{"n_layer": 8, "d_model": 192, "n_head": 3, "n_kv_head": 1, "head_dim": 64, "d_mlp": 512, "vocab_size": 4959, "activation": "swiglu", "norm": "rmsnorm", "norm_place": "pre", "norm_eps": 1e-05, "positions": "learned", "qk_norm": true, "attn_scale": 0.125, "bias": "none", "tie_embeddings": false, "parallel_block": false, "init": "normal", "init_std_qkv": 0.0549, "init_std_o": 0.0, "init_std_up": 0.0549, "init_std_down": 0.0, "optimizer": "soap_variant", "lr": 0.00548, "beta1": 0.95, "beta2": 0.98, "weight_decay": 0.055, "lr_head": 0.0103, "warmup_steps": 33, "schedule": "wsd", "decay_fraction": 0.561, "decay_shape": "linear", "final_lr_fraction": 0.1, "batch_tokens": 65536, "seq_len": 512, "doc_mask": false, "train_tokens": 208200000, "steps": 3177, "dataset": "wikipedia_en"}
Each number is 500 + 40 x the weight over its row's rms, rounded and kept within 0 to 999. Layers, rows and columns count from 0. Numbers have three digits each. The size before them is the row's rms in percent of the matrix's.

# down: layer 5 MLP down (transposed), 512x192, rms 0.144, rows 19-42, columns 0-191
# gate: layer 5 MLP gate, 512x192, rms 0.152, rows 20-43, columns 0-191
# up: layer 5 MLP up, 512x192, rms 0.148, rows 20-43, columns 0-191
down19 101:447485515456482568570406483485556506521509515497483551466556485536487467520514476416539476579475535524551509509558488522547389518494494525508520565579501520521504504518560555526477496546582495487500483505527563507497540507511516451497513518530519434470442441450519505441602540463486511532515521529498517526476503404502560547482535468645511498540466481502498455520484582522432487493412458501567523475475513478477508472503450541559429490524422494494560482519519506489505562620527511485454483461565548495483485538501461478568480475519522464492510483455510482566490464476506514538
gate20 102:490550437516512468486485478528540538528436464472573466476488375501452425528470482507524492530453540480450527513541489480430619516478457538505533489506455516522440446458471444544450480552481510534599548554517551549528478479510509443509447499461502514504385433520493506490522489483547491508446520519529478532480458512460541612456465488525460559503513528485527490464470462458520433484578459566504534454479465514499428540458513492455485473499496513426471418492529462495527442481442575555456523577497483524518512469471474442567479528558446506547517479504477538498517521484538497466
up20 098:503458478534499539419563535547477429420479436513477428471516546530492500471489585512497490515492507478436472518486566520527489528493572534486499459504546450481406529505496528468533459507498536522442550437540442457471539425475503506490505623468503462499511514539474529458517480535517492510539519459509558469563492516512557445500520506500488494574449502468493505474493503510471465534484556536575434531459463515502523521429536531491492427632553484513562476508541497477490463558483503579473538531494449476513434514449533555429543487483455532444525573485468464475467614503482518455
down20 101:516436545511494504475486527422537512525475519468491543563491488470584443466478519514511458432455503476574537545514535546453542490472483480435425560497480504520557494480510476561514443490453575591539489515505572513492484423547522537550496514488438558466478556464531520515471421546469488512475539511444505516484506534522446527511433567495553500518579495497546524572563567566510522463442543503545491481523517499464535499515467482553531574504523506572568456441482548454513497437471494504463474551595515545450422513463536530499546455473531494506476432519534538555522558512448520540
gate21 096:536536450483473528524486541536462480421552412547496429549480530494482533583488471536468479495546508420479505537477524523453491522538389566481536557493481526569494472464510500556483518531442540482524452559501492576493544490482477491544481534453556478523426444520511489498488532425500498522526581396514543539422444472466431486435483521561485535527476485515515547488550498441425421470485519482435506566533494520506425513507567578464513461519473489487507525493451447494489489546509486491468513505442513485502447505584461487516539531517402485463463448539468506421505469504470521484
up21 093:528471531545506502565509417580467540501461472539541493445582548475546528471483503496540440562560536500509503506525461530485547506532544531566422500502507470470460471563482529510517467532485522470550534467584484419461482527504467540509503475506457479529521513563494470497518580509513483547508544480521455467471554550489503383577523463470425445500469533478475537504455466451466505521526449501488507493430519546533460490527500505407492486539517527511551529429429541501496425475421477528449513499606522541463517540520599482543503458511518478522449483437486545482536489539448599503
down21 097:427503498493498570514535463427514511483438526516514467475551511529492509464546441504512559489413510472513538563475534500571435525493526469453445476587582483495561428442554547486436526530531478533452578548531456491493455513509501519499502631424550506523505488484447538512487483504533470543515482513509438508518472477520482521535479529535491479540539547436494593515464563544538515450519520493505447535470540513511483537503486501557474554537453471505475534530519576536470528568553510432523501454483424453526534441503594446464481462563533495575478546444513491560463488547482493499
gate22 099:524620497538568554557520485482555490546470507504457515532510512514527468567573484600566533490478494499447464501573427488474489514443499515530549469464534482508540532454458489511518500517447521502446429445515543485449508495602488521569564467452446437447536468484501505516517541509530484529544492502457516483458487438514417526493439504469421531507600481515432562480552452510581467436544475540497491444589463534544507497458475538459487507538459504529454519470504518539439472485549569588521457516509488454482521505465468483530576458468528508480541491468536517553499491498481527482
up22 101:503558422508466444469512447546486548552497385521547588476509469507489532487512491465469461415543553503527502486507492504519504506508550535593581490488473449426490514482510497568425520498451527511533472502519451610518601432476548541561492445493492512548537491462504482507533510481512543465514475464537528523501436450527479490501431490487494523477523518494452510475509460487524520505495500526519514473417484528452465443530567438442490488453545564541484443526454451520528452383468510530466471574429517479520486503496466461488519486567543476474445531457572515445466449545544524538
down22 104:448466546515450487525517519499512467503435468535489531367528528512485546476466483608443491469513467491533483497501560540458534440534426457495489489488503480475499455555433512609460496449460483459479534503512562477466507558483562513556481538497467471467566554473523489545453498516501462550484474571459511464597493513476489604492414486516488533471540555426389502494475523483495485557461550492441498489470491476490520411492548467431481491509543515456501424535485511459543497461486546547505520472563498501528532436482495462486506515526469491517425489567496464486437566526536546480
gate23 102:567428503545553520503535561527543472399466513476527482541504458490451486477465570529499526512514488545521510525457500534580499493446475492494517489522507494506502553506457495555510499499441491446504529519539551468453543498514416539446487502540515448485444482473435587473449456512469473565422473427494456526491565563470589583468508502525527540571523558464535566556485559496497476501515539521505427532440463549531557447545425564574443507531515526528490498481563425550551544521562575447544493506503531488532473512495545502558448473546523469538509450484541445480490526484509496502
up23 096:484519472486450504556488484523505483444491487487459476549434480479562474572465510546532497448518535529531479505485452517482393557411456407473475492478475487494522435512488479536517457550438474540522464475486534514494558462472527513523523511502528466470434441468533494481501516480467516483487409561420508484503605539441517504451496546507498432489537503497545543470486522539474490479413573416518537522509592470479605499425475454483460473521527495550543457512488521518558566538548514512507519485604443432482447523514509523552468472388472486459551505514471533505536474544499492507
down23 090:520447546526561514434546536425533507548464611517502490467529522480489494497596473439505526468487467551460552544573483527497529473458523516493490507517477539436443564570477512520436472594530486508509473515511532497433519520505499475625478423592508447523436489568447519461517456550504508506527471478544526525551558521493521504519503440508513560479480545469426484506501516512533423526485532496519509576529482497522508400489501504501514460457496520478513489535530533516466477469529495477517439548522427505478486562482439412525414546493546500474540536485469459524474435414542463501
gate24 095:522513538452531455526546523569494495526484530465468459457530523454426605496513513487468485465532479524527545525498452485539480482445484496588524568501447501501510400545455534543411468503515495481516492507535455483528544484506465399445489502523515398547518529465527543498466424489542559481582473488478535482442503506477538543431569475470474501432434535433465483476521489510499477465457546422530524476469500506507471428580587500487522499527529489515522509500530500525548485452477521532455451543544542526486498489393461424521481483475480529551534502509606528473475534452448547548
up24 101:449486486508533390531575495576527501507471470447516461459466494437435434404478506406479470472546496508502469510553542471587492402485403517512492556525480494540536579419512482560480478514552550583490544494514500496448453523509526528471572496506510467464528541491510521504543468479456482449460432471488498567464483514534525561483512558571533437441518450471534553545517457550514490506482487470509478571501495521500448563500458512417504483497476561500470463478526495475457523518532528453494513483527539561446521500556490487537475507563552569496545492490489543441553539565502472500
down24 103:473484551532509430507500417479465561552430478508566595522522496462491451535562454484520497527486529512542420524520467593579481445527510492548512558537434481519570547477494481475442531525441560495544533460462525445563481564488551555429488424436506479440490446547583510534477440501517513511517469527488441514472565467505612520490471526538536465415537427524488462537522474497519540450496528453492493544467456504473436470491552501550496448550442519485504539500439491504503465468516594547491496443519560490535473517508481483487520472524505524478508527475454508487490472429476523515
gate25 100:529473449414471476435567469501514538481451457459464492523480508482462536467512518558517509490471526577562540516483538510437481471401494433444523471525495474468517520458466449481495523487500494481450457429469455491519514467468397502500475597502486542475474439500530547506475490535559492563460552471462529521515564522500531542472497536559510476497558495549387452519482520507510533526491525454534505477499562535472560516542489512518469473457557458433497438453459476524474518468522501430595492501443547625451510481458512414461490447459539489493497514505502453462513508427505412552
up25 098:447510496553382487555421477462462537513509485523445465490539484452466536484483511483511478538591536456484529432452473603489527493518505522514563484503508434480512426459467483467565506455522516401494499481578445457458543547576504539573556508424511507504450456468439466432503551503505451512519543463522502505489501467487524525474477515513545487386504484513477513484542542472509486507463513497528461492544534464505498456549489509505513495395502456507488507490480491461479464569559521522499528508453411552523525492481508449548613441481438476540521458496452580505479524505558441493
down25 093:445519474469477538550490502528503463548463534509540546483464571457479413481487525565515484491515526412529449552474519495440482388489508449477600491480487497511517483510492494497455520470525535502561536486485547574444525516512509544468485507504536517531491549450559422468516524483571493511542513481551473500543498440455476532454507484502458457432498439540483558490512530520548544570532536430469432574448524492465473526429489477439508457489430494548553485559507467485406443445529503479468403500465456508502558495489544506507442451534479486539434494439575491432572492471517476537
gate26 101:533392439533500578549482457571515448464464544442552520566527449448476546494456516468533562513530495570421445517530527475452539511566491466400478518571487507470506469491490510516536464513508421564478502518520478562491502422486471523482499459471478521491501478532501511517484498464506522502439513569539498553411513511497508462480520562542562515466564566571484488489474543572571485581512538501515505466508511505496505504467496545521490534490485514563533484555493482477457501479473522454471494507511462507519561522559445534480541482526550540534533429463414396488523433412533510565
up26 096:454556505499495496466387522482536563495510590489546515395540503484510478433446466578494452530542504505470471510523525466526515449542443490467531532470548520526529482551494442473594477507526526500507531506491503469369462524455552550554503503459466487493546451448537526538469523455399492519501502513446551532463482455463531518498503512458518526496541519470476481528541490530448545466420466500417496470474493523461505528444548556487523430516494478550401510499492487548510507493444445463508429523439453511458513468495539503492521412582463547529523464454492520525512545469547594516
down26 096:488535516548438468470451460497540464560509484474375541391524465507504463542446477448483506519501548537576560481460477509566563538471457524490516527468567468538519515505430517523554554482463597480453503490477443486465463562503511486435473442486523516552553506556490479552529518595497513483544490518539538523480465470488503492470456489353527518529515482508472470495463543500529511566468470537519471470479492484496474642522477510588598536480428445502508499528484486509526522539518557520468472496520473478484477461465480572505459473448529464484516507478472489528519474530540473457
gate27 101:505476480576477533480542512511512454467562504578558437611481546521538542522546475484502510575440525442519471504520547460488550471491533524432540542503527469412469430471509502473495545447564490464500500511548558506478530544568461542550422563540475458504510482518537484472514547429474552540547489479537495466559526542520456445453483445469495524503493495470523513501486447551499555485517506438469481520482577527483521451496513434488499398558411453525565437445460572467513477551497518556546430540466490486473520484516461440489459524485483513538545481477459532578490543485443529532
up27 103:484445499474506452456516528559530498471509533464498526451467422536407542517547483535479433467483529457515457511507501423546468516615465467529531488511480444516514528566528507512434480546577554464473486506427489455490533500512496505565534422504588474473564584475568499503446525481455489499458504516479451520451529427491506543473415486536478500508431426485491444471515468495515510591446466540456507467489440466552474505486569497477489530534487531450504518550502553544554485480492436537466481566517477572530518528496469508522543498544568510491436489434520459429490573536512523442
down27 102:504479499482483501539527538440524541590449465498514492412459554473507497428496478511457477450581530532495558556512528416480465529541508375544467472560499459553530468504466493499515492497501504505446512498452576488437513531521418548463499475481491477433458566432509527593494465464565470563542469485481565501430477488429566521410522518412505528475465502508506491484549494553461490534499496506525557493505558525544444519530440538504466501504538548520465552556491503437499489543502451494531456427487453535497558492498482504545524560444549527496508453509545462465504473511418559515
gate28 093:529468554547557533562516497506526495473445523469477503580499559489527525436543515539584572525494398504485474436437478552461505555497450598470596497527536546469479458484477484522418499442495460484544539477496471524526430522423479445558539478503515532468474464525519487492487469552523461497474553460532481490495522525502488478456533500540523523541504488451527466487401462492476532445541485479434497497570527514488450541535507468498536494491525512594557535482441460487436463521555489523546493497460556497519509503503537484447587587505503544532475585484450529552463465426516551434
up28 095:538452479501480473517463503407534516509589464524525523525476536460478540506513544467488516581450469537455463444553472466584469522539532451484504516515492532535469443472459549512521498518473495430474558498404527544535452506485531528539490558476552572488488475507622496505483485538528513442526424474428471439504491485524466520471440553472506535497442453513441473517505396407563514550548496496548547506509467463459538494571529522530506489474513460502480551506511490383464426478496506514512422478516442500529472514510460543514537479485472522450486474487520508421539403481513443540
down28 100:510444545457499472507580460488492479481425560497483560474436516455560485524518477444483472531571522476547426557524500457466466509477489458531585475490476542430550528478564504559480525515453521514462476520443513458498470520558486486533492472474479478416469485472504456518555510444487561490555464525487540528441493468583484491595462520523516515490491507512495586542552415534532511553440480535491500488542478497484482525505523531489606509518504448526453545492476519428504487615436516480497499469450421519502478431544417469557471500439507519537563502492475527575448486543424516503
gate29 098:493411457424467427484475443533454526577471539441549395477558535533438509466493557518470442533558506556458500473502519444472502471442578488461482465516499483457519519454542481512493455442525489511488533493550472506476482488509563513545484493475568506574511498505531414523510412485588527462432464480457529474539536554529591548487438491510480407482468472483537449425478481514533422530571499489509526474486459535520505527508501475489535470511536558459529540443557513495532546479524574468514490472494573535555539498469455554525483542536513519509466465475529494494457422505549536456
up29 102:477509513461574564472525503555532573569554493493489435537497564458522448463502476491459511431498467482523513457524430492555504464477512508432460496525539519451476509480524561491526550530542498541541534527489501568446607451489448498505515442521426510529498497550476528492385476574468463579485632558500484551482451516420481528439377569480464513476495509494511441443539465454449556476500545509461505529570508528491459465451561519518497441536473476558487496553489535524482467486502494579466512529472472512548501534481478525486457519532496508506489460489492539520501483566520497448
down29 104:501480505439514466439460540447572556465573520466505560494549547492517458494531539546458494505501486463567497465530523529562530490590427447465538522488530520491512564535501459531573496530521536574488517479467492543536468472473547497520545489480529544622519472446487486562446558582467477529488557510515531509428500503474471604505447494525406514470543474530543507464575539468455464505503440535450545508525510513493512517512488472562498535461492522454516492453494464540510485508502446483461495536486471534497612490466505548478480531391452466509531504476457511547491543585547431448
gate30 110:547521527474473569537483589542508517411539506441516539466460513550492524489496542501391400516503427511519511574423560525450452551487492511505531530536482473555564512487511552541434515487488463467500467484550478457474425498520430456480567527564567514541489526510456531564444451528470445490559501523443550458464511507474446464486516491425463603498466449482559480591510488499536489443477533515485515529511522549518447462539496515465446503465515575524527579513533460546490505456527489499520524535553463500473504454453527506531499464483570496457566478575490467494525476448517527524
up30 103:493508548530526539516494484435475466480507491511541516543529477542506537516499463424519479444478516441513460504546482553488527450486525556485534549532592462416560470429469483561542530572557505568459494475498396560551456507492453536461492521454510509526506538466548621439535483547527490427548508507482493523497455408507445457503522562508536534543484479500505546542504546458474528526587476458560469534470481528596501546469528511472434550463510445532461469493489441450443416467539540521496530564541536446539459506514478416519455490487528547490459540525508507508487496493500475451
down30 099:485468573490467461529481434522540517527596565471553497509591536536508450498388502547549538509470498504438467495543551606467484456479503484494476497513456484503417423492471468445493499564522505504538491540468495455476469514492599470541448533465475518486437472493492489478492458509447486479505566491525416485460444505476457480485537495432536548477433458500449478551509427522466559520473499445448514471506519500514463533524525468552530594520491457493487586470437558503463539428522501525517448490479507481487412471517483431517533440450534485455491513477411533492464538556518487467
gate31 098:497488485436511355480472486458526475575437475478497554524483481508502508477432517530518431476460479516485549490476532541517503537523496497504435562499483568479526439508488528569529491427460493521553517519494454497497533469441472448532525515451498484516497539478492480494465450435476544495575517490426560511475519511504541486480520450520545459594441540524480510498553498527458530500475461523469422494551534464454517401570526475492521431506513483500490526469452543510572533465492468424524426551505505479517564497493561462527544453555440559519578539529472551552530477440505459384
up31 102:509551539425501507484515407485512457479503487463472535508556549485479496482487547501513500505435507430468466482547504466501448540531535437552462540480492476539464428488452555503579483531572515436442489468525524518438494510479518515525564597529539490501521491507470481549512537531473481498491546447451577536515573499530401517524536446534498513495510521549522520395505521463491508562463488537495490487573468526504524489493499503484516489542550504498480431532519528530519523495541550412546526489469607534499448478508542453553489454452599547562540492568462543367499522506497546557
down31 102:506566440434506465507546586567470505528480445453468524569546492488546495432485546509504432544445468581503480507587552445443544554501545529453535511533553505474497470590471471467539378467511506471518475549563512497532502494497470500492516531498471451516530512502477495468461548514524486537560467508458566458441574567436493532465461507625551467464527473516483483558417486507488526455464488464528530475570505455476500501479499443514501478476528556513486517472515576453491460524552515518459533537474524513549510516411521516506489486479496573520536448496412483536503480451555458495
gate32 095:479511519483493442475518579554484512457450492537429457547523535509544536548520483602487517540546457551576494560512427455479542547416475439407592487525536574495526496556483519474538492418497477518506451548567522482449500585502501431572408477454479531488536495502480568527507466448522557472525474506520482461535521525483489524540521482522536517466522516491412554517462442530555427453481539494525493529490549468507479475473458475531534505503560519531531505520511470514502479481527469524463480595525468496529450484453486524517455624484513429515493488498491449505475592509518475470
up32 096:541489545495507513411496584546546486501490511449455471547582544524570492549516539536528566488520457523468520491523523532435552557541547479488521551555520457549430526520526520464544536492491511495443450547482509567504476476512446474430483508454402551546551474496494516582477477520470492460476470459492493525486501454461489513426459560530456489475502505512486504562469479498511542589473499490560491462592470512440513515522518493516508552465579484515448492527591525481530510545544507487479536487495513567472457444469513419446493566446601567489503578475566493485484567471475500563
down32 097:501546550493487467500555544471535503576482523452499535429493462459523499564403468505450564546528510481481519576484461410499559486552560480447549485523516488538486430486557470469612536539502492487481478527540545501510461424459528469391460537489504522529488559489483445530504462509450480434474495413583447517543452462479529484488456562514471477544518472500488471506484466425498471485443476551514526526443498470455528505499522523539479519505491483530555485478479460540535454436489559448464455452578515575489573490528558514509526572472472464523544507468458445423524528538469485475
gate33 094:524530503455457479516444481525471490469564495492479429491557530536546517457463478518487416530530466552423557515486472472490508546436475483583507511461510509453508458511524576527501502454570535487526486467532468530482544482422474511519556566561436523466531457502454501504511491462461493561456535450507589468503573472541439471516503474522481479572501458449556464466485515530470489450440501488488456432463480508446461553443431474482483509476527510509540561498561468533450589488465584579451473566516518525529533504536504483604489539519545546598516511477537484506573486560551474498
up33 105:572469493559545473589493531502475521500501470503487424431510476609523524433520471526503548501490521576511493519427523499447519503477467471515448518498457526474427525463483536513440520448480471515509540472474461472582447488463514494535561528448541584537443468484449545468457527472533474511489519552483442524517470468579499540533542540473435536531491477486527461515506495452496480500539543445484458530425511510543525534492502610509516477526580546498512456452503462503543615530503469528506460494454511463491397511480464480499466466493490531466569472491525554471357468440482512510
down33 103:509460523482413540465477524465440533494512514517523477444506512470521478523548569507511536481495506523466503491572425437517466490468538545522547516421489509458544482501431405483511456472507475464512486416547522475435472480507508459512536488503484515490504581487441473450509409452548449566445495515483426540492457538504514503525531541547541409472471449509547457507505482512551539489487577601567408509470506448535479484439486515436520541570491485520469474511599418522579513427580539454549528552502485486538464501496514417498499542473527514466532512485524488489555495498461516484
gate34 099:412550545468517537488442529505526479501512421489494511514453511459498477516447521562527449433553526523517503519518531423506484490488530424554487502494484518490509441485579522485494485581511507505492484461519506537607460488493543461514543463492526516491616414549555530512530566517480468487498468520480478492511493487538466530463487538542578478505432460459544504464509530484489502413581509444566438481511501480466503459500490517497443490502477403548523538488531466486485507422457569429488453584450487530481406498486442500481533468494474460477530462463480570495444415515540410544
up34 097:439490523521532468480505554515418510459417537485534553489502518507479508397455403513490436521497493545558482543465446510535504498448521502463539562496496464454558519484532515513551475530500483507554501515478529520489588521463527504480455497391576545483495581497490543512479538508479532511513436378518500461555471526475518467461436462545448524444523567444473528556525560543451564520514479550573490513478478483457541507582494500485456555552591455525559534481462527424519519483498453527572501434490499466485505498498493547457474531491513450497494436525484470502481537473556496423
down34 095:540589557496449538603508478486496489473509445578526564420466452514542531491453536527496443516447523507472526504517438552540510455505445525521506393496491532447550448469465563484573479503488498490503522465508481584478558528492548507520471434561516529468442520466568534436503492436492520539540444542525470407482498509517516517467513511496569517478473555471462536563466432504534505513517489477481482479423452586504524454487482522490528535510484491529467475555504424499530529449509540468511505423474452476524521586459523444492460493538461433463465522468526575547518513421467536548
gate35 101:516455463384496534482507495534535506450477454472479487498473507457506511547475414481464564567553468624549530522481493544522489455500422501488490516525598495490459443548446489483487462534473536499470522440525498543528539566521520565491468546434526473536571520508483514515525561558501514505508480430471476522538560505519493479497515427446517492536511554469527443507485510501488548441472544405457508490526520437530450497541485475476520438476490507556554530419474484500516552476566531469459475541445432513482459449561564463471514495408444555490507561437503456477531528559560509513
up35 100:495527481516462441543519527538524492502521485511449579423478566508521508457525497539544590509483600472458489498512455530526515520479565497438495433521476498463533542571593411459511513415499451494518470561457494492459469477502454465463476527501547521556500461503584590520499506396457418577422496509507527456516508476400462473458520536471576497554507469519482502457468520475502479499502508463448502532507531438519480482546475478487512508509433456511446500482559461437511424477498533405468523552465468512501467495408505497546462484546513533512429496518476529459523535502501447511
down35 098:526452528464412482432478610477536478449459510535489488484482521512397420492503501522501465429523490520490457550499494512480518611437551503477515443510534602493555526517507491505506529515520477502496499480513502478448461456522533479493526465526531532523468466582484534424491507514542536486465534508466499488467497441402538505504527511560472462468501477537458513520486487494515466532404433460479535508424517556505507520587566439487508447481492495542475450513524501464432498387473412463501487488538502522464516440479557581565540466566502526500481449493502462444437496495469574531
gate36 105:585518499469492477481505576532552525502500499478443445523525467402501541481530460451567475560534470551477485461522486519519458510450443455559487452467520559527518487548482504516445470527396530500452538525531573527540484490457423492466529459512553492503518464458483463553534518465499517504535535523449515570509557442508483591520444492522485532533533557488476460492526481490523563427520492568479510497446503410479496483487478512610529518444498485530410579504504560519512434562476558493505509544546499550497478470511432567497512485519553569525508404496436533518487458531459455527
up36 097:557504479537467485491547508498503454421484535492504447449482473491527501429484542451525463595551503521431409530422504494483549527482513519514553542458469499534480585538463530573555499480445504485591409436498512609555540535430498504494494497498506554490509520473458562490466483522479560460490521508538479513495517538498470563621565469471489462476551535454560484526433423496504536551470512519480445505513489462481520465516495483502556466461466474486497508496490462520510496454606479498515423518523500462529511497563468489533552573468476495507489478504479565466462464417505487595
down36 099:484507491510518476540494527536553556526489438530465423516482513576514458530571482506520569462493573488501509489531433458484537508505450494568495489553539481499483519541486556531648489517502530524487506524494456534508517511448544486595511424420533585497460577515449532417492510435477592560522564543510507522491535558498424459544538482500472513532518463549439455509460507398543460435498508564477463550428488457566483479489472533508506495559534489517495435480522530489479524451502486463489475482466435482492426464526453557541460499538486503520466482461543436461499499491469496520
gate37 095:443551479510444498444428482558445513503550528523468461430528559470425495483450465487502546460479539567497524514490443466582485472452507532519519488486513440451572550495474484536473535505526439488465549553527502461547544490513543541573479535485496542573499531577570489497541518493497491529468595494541442435507572497520465574489442498616524481466446512483501496493494499576491481481535518473521463517454496551538495464524458489456548495419530492486428522488463474434496587426481473498478415457482485513492565493503532541480517488489516517522553432448462489458529566484536423535
up37 095:546538533492571546582568574462472515475529555522476492483510444506468506549533472495485458535464510541509449503531517474447475497499448473542513495469550434521526478508474499557547459516437488524522433522484507506464537566429506475518454461509462479519507399520527514468521442513607457534518479509503491420455552458461594448520496466521562561449479492442532513451516491520506569542464465532479549555565495404518510540503429557466537468501541469486559575438499511501489500506493541501425492404502475537435477482473557517442585459530484542542474522481475480443532488559468508525
down37 095:534502539491453548508511425530504502608489419548472494509508446510483494416515541469530554517448463528523526510485491487515453494499571459505527537497523459465528498539501479566430533509528449504498490539554556476501538480459508512452335526510568524514485532455475593554570510519435517494495556512551496415579479538526434513547471458522466495499482493480489443560496483493446560582462486508489477416454450481487486482514519511501482508515469466559519477537564567513526532500525397533474511484471470454508543433546507632484488474483485497494525505495523489533491499563532458499
gate38 098:524436513495502539493472535494524580527464407575484485487518494517494435487561549543498451484494497558489492543553574484486446465531493419505468497437488501504519517450535536484514512529489485502522568510553480568512545510507586498549558486567533530529546499459485517550548464480452460498479564469470521521506511565519549506453481487472480537484500535553632491487598486502542473555535505563433499407447468548525520496533430526466416491489561440451519567519427586492514486525455506567462476559490468525495518497490510481527492519526504481481436479419442487527461556497523460563
up38 095:475510457551521462481497472473548570455493540543483481466535566395523432483499540482506491534499469505564507519546451438567432578489505437520508497470534468458495508480554535536578511495538547543414604499483467582448494498466534513533460469461516519487538507534500462470583497478491568474539542511517541466533494429504480518548496544561465386539467528448504541509473511432524579542468535552512520562505493454532479484527521506495531433421478502529545519529472466478513515552457548506549486550489470513475548469397492428512577471502511501548513544476481436475466513495553481474
down38 096:584516424503519439482434509563573485494516495458506583405574591500532533442511508469480578546557556510476485475546514530484533479419487485440470568514475515491515501473480481464475515491567486497521541588501466449422528449493571439542513509476523489456548467575427489492551495574492414435528509466510497517505476527501431565452499427474509506474490519495484528508533528495464453534532493498485555497539510487487545457513473415476534494466547486610534552517525445553538502540548537525465469525546512513467505453514491494495502459479513467476511521519451494432501610517459512497
gate39 098:514525464517553506512511514481438504526517529523506447581425509462453540462577516558550439491466421560487524454472499486477517558507536502518426525495483453501522480485532459550469478456468516544550500456510522483606569601498512476434466466500528525544480413533482541474495463491505417564555497498521447524530528531479535494516480476524505569512491524491551528502506403449487473411542542396544533496440539459526556482529563568534469566483534535516451462538466563509482526494544481527537496459500510479496459487540506488523558475510526509467480530568432458513418439504481428466
up39 098:471516492491523456511478499532484544500437419458604566453496504488477464516498588489513487463577550479475575470523501519521416519439484545510522430546510419525512455530541461475535512524543574455495541457448560577537483530464587502479562607524480550458521610546565492541440548477568480571505470479477519487534459545518445494450527536569524474507498489509478497444464586516494488504507494522438424498464516492469502510475470474483486459511521518495575451526472530505497545542539465441543499476484564519509527528527473446485449512583514503462487499517482484502489430512517456443
down39 095:462524528485553509459473541492535436476432476515532536466498561500551535544505417475554479486499585448497539497489477519450447500434559537579513476479524485471533512500506453549472565463452487542498504417462458521513532480504503430507429499418480561537473450530549500499491524560532525464491496510480516470428420551504535560501547486543471429436475512449425481463457482543456515532471505476450534467426550554586500430472505513488470511521473568521518500543458488485548514491492514495540497495516556458550497393440533557460550433526497486566426523535536512522520528478523503405
gate40 098:459519453467567510512476497506503490540545469442445492444453481505472518476487473403437519544546551565531481530455522526531504540527522488537607548516508464473514513499469486450486520549406533457538466504564509498518441519497564450476455569517538494520495546520463492547523515527529493489469518432434497486537571527468494456429569497542556559518534535399500531489495557511506439453493467504430509535530447487468532548563493500471460543523523556472546522483463518495555538502469433488493555521544501491466479464456522487476642471410524525517455503483458511520480579573513508422
up40 096:503493537481499464541479561451541445526489476486564536528524600510552484525479500447455474485525505472515537424510492517474502529538486535515371546539493448541545514540511511512508495524538489474534499491556560504486556514542532470572497451478486457479492494550517488409511535508468572532508508458437533487502487414481485514592455548457484567582551520462502506491475441432520496446549499499482481517488526530542508562569532468533472582491465496446501492572467516425556505519511553568590486512533482573540457513499503517559571506509484542512394500458493519561493516561535560442
down40 102:469413510555536457507502486472484533530523472436489474511481501507523480489489450476471473460497498430521488476506467491528536387517479576485522521483486510499515433525534511542422462494501483493542576489427425530500533508490499530442501511471457490529565564526527514482491398480534466462445441495471414588460462456522487545416492475494500471491464474457479524451463493526486502567490470433441574475479498493457509442453540476541511442507476540458508474472508417446468513577451491502518482476568452578545458431468577533493475552446469534456519542531581499565455470507505481587
gate41 091:435542528519493465523563424491467473473492521468497484527540451489482470555502479524455499517523505489450440496439482525520526479452548472572460513484493541494492468417535505498552402509503457463467500566499582552557482568554518496441451511534452444455540520450478525480423541498451491486389624480495519498423507447488529498490445527515478483493524402491493497469469406516542541467501530480542509445564474461503503516486501549584525486513587493485439474489492532471479468476464473541505505492477521463511451553472609503534450535476436445526476551465576464542529474467516492515
up41 093:549535441475623433513497505489493447524451512517555580451501550545473447478508549501527475488485525516546452484503488475532487563481479491465438528591499511507524478515548471547582486529481523480496510457489529562506539495470479449509565529493531509539519527502499528514547539489486513514438506497484468446549403525518454531477463385318493533469486552546494567491457553432507486445455532500470548496432528489467462543524499542462496500501427438454510523459533435478519507441508568516494470496543483505550496457523513472493536430459459491518530568537464482532489540559475532495
down41 089:479459497546456470465502441595523467476498487487485490524520538558469583453426537485483531547457537525517484513433452461490481563494496486459425478524507459520543481506554423497450519512427529450514586435513503571518555539528544524558561518414528559470474555503486484456507440519534451499509507459495542466530439446494508456449516559426572534517497546530527543454446507527496571530465408544443474523477545408425500520533486514526491534494475519462522452506436480481484461505483491523498440520442580487566545531497438495489456478469503482559537529553461543482463443501488457482
gate42 105:570498507514509457432477555503472486484450562433495441542451450466481409463514541531523524481473460482506494540543505495469492559589543521526496511576540566448553469512499509530540540516517513515484423515464465526536431494510558454542486454498448510506471494454470480519574508481527492490531470570497534484454508595535504502447566571504425443535498457482432530514453523469484450526480493518519541518493408505512416492418575549525478426503488515471578511533553493553568563525502504507437427536518541504539460410450467480530487579460505478535530500459435512508521514509466520491
up42 094:546497466498499530434490487495439525458494507518482463523530489512473535536458488489412578534514444593498495483467527446487485576516465518511445496479495465496515516562526466551457492627546465551539511500498498459500500562520555507515420478527474569567448484530445524486522477489571516481484543492486569587458552457538540581454541554487447539448484562545526488507504509494472537533457522510470461473419425520413527551541481478517442504485581517517477580452488478530514502490502533552464524506525451590481492522473486428521563569526504476525419522543511539500540541550474497457
down42 099:492555470539499533477466529506579530465481484493579553479538438494525419517479489568575455534504578472472511522553485465485475493501519545492515566487443525491538486566517509496621467538467482491541493497468459502537481492419495508502483436511509456549504444503477527470491547512501451479533481528452538435492553497456512438470506568452491493557490552530410451516499473526535479544452558530535495535462469485546501496563468497505446499544391511493560546482519504553542518495532452542561453510428577524465540491446573432452473506494504453535461467451455497594489586497502425490
gate43 100:486470446480467548456546511500488545523571463459497414508486574461437505479502491540415498412463512542537583528558547475542452461512510551467445448491443542510522499531584442453522473512462492524611530496492462528562496492542473579431612459486521466471485520519486466526573502486507437559445483434501497527483494523493483525517539499535479482471534427457479455520454519501478486517447473491466500573489512473497483480446546492493534553486503503562526470484507459574531550460584393449506484473504469486463559488509473495547562499547537457573526478496479522475450532514527530437
up43 099:460481525484516536547526516494488534536464449574581476495485509524502454544505483481437511509479461450521518484440596527478518492573469516566470510485519507459491458552552485506485510499497467430485585453511528554507550531507493502488508542539584500454521526442474508479534472524568521467459480479549448500523502563437412504439530506486441482512522445510549524559525561517512562454489525480478473448547381419560501579523523498415475548543526551473516556509492490500511523504556491450525498560435476522480525493494482519422483427474446419513582470518403530475531531497543563519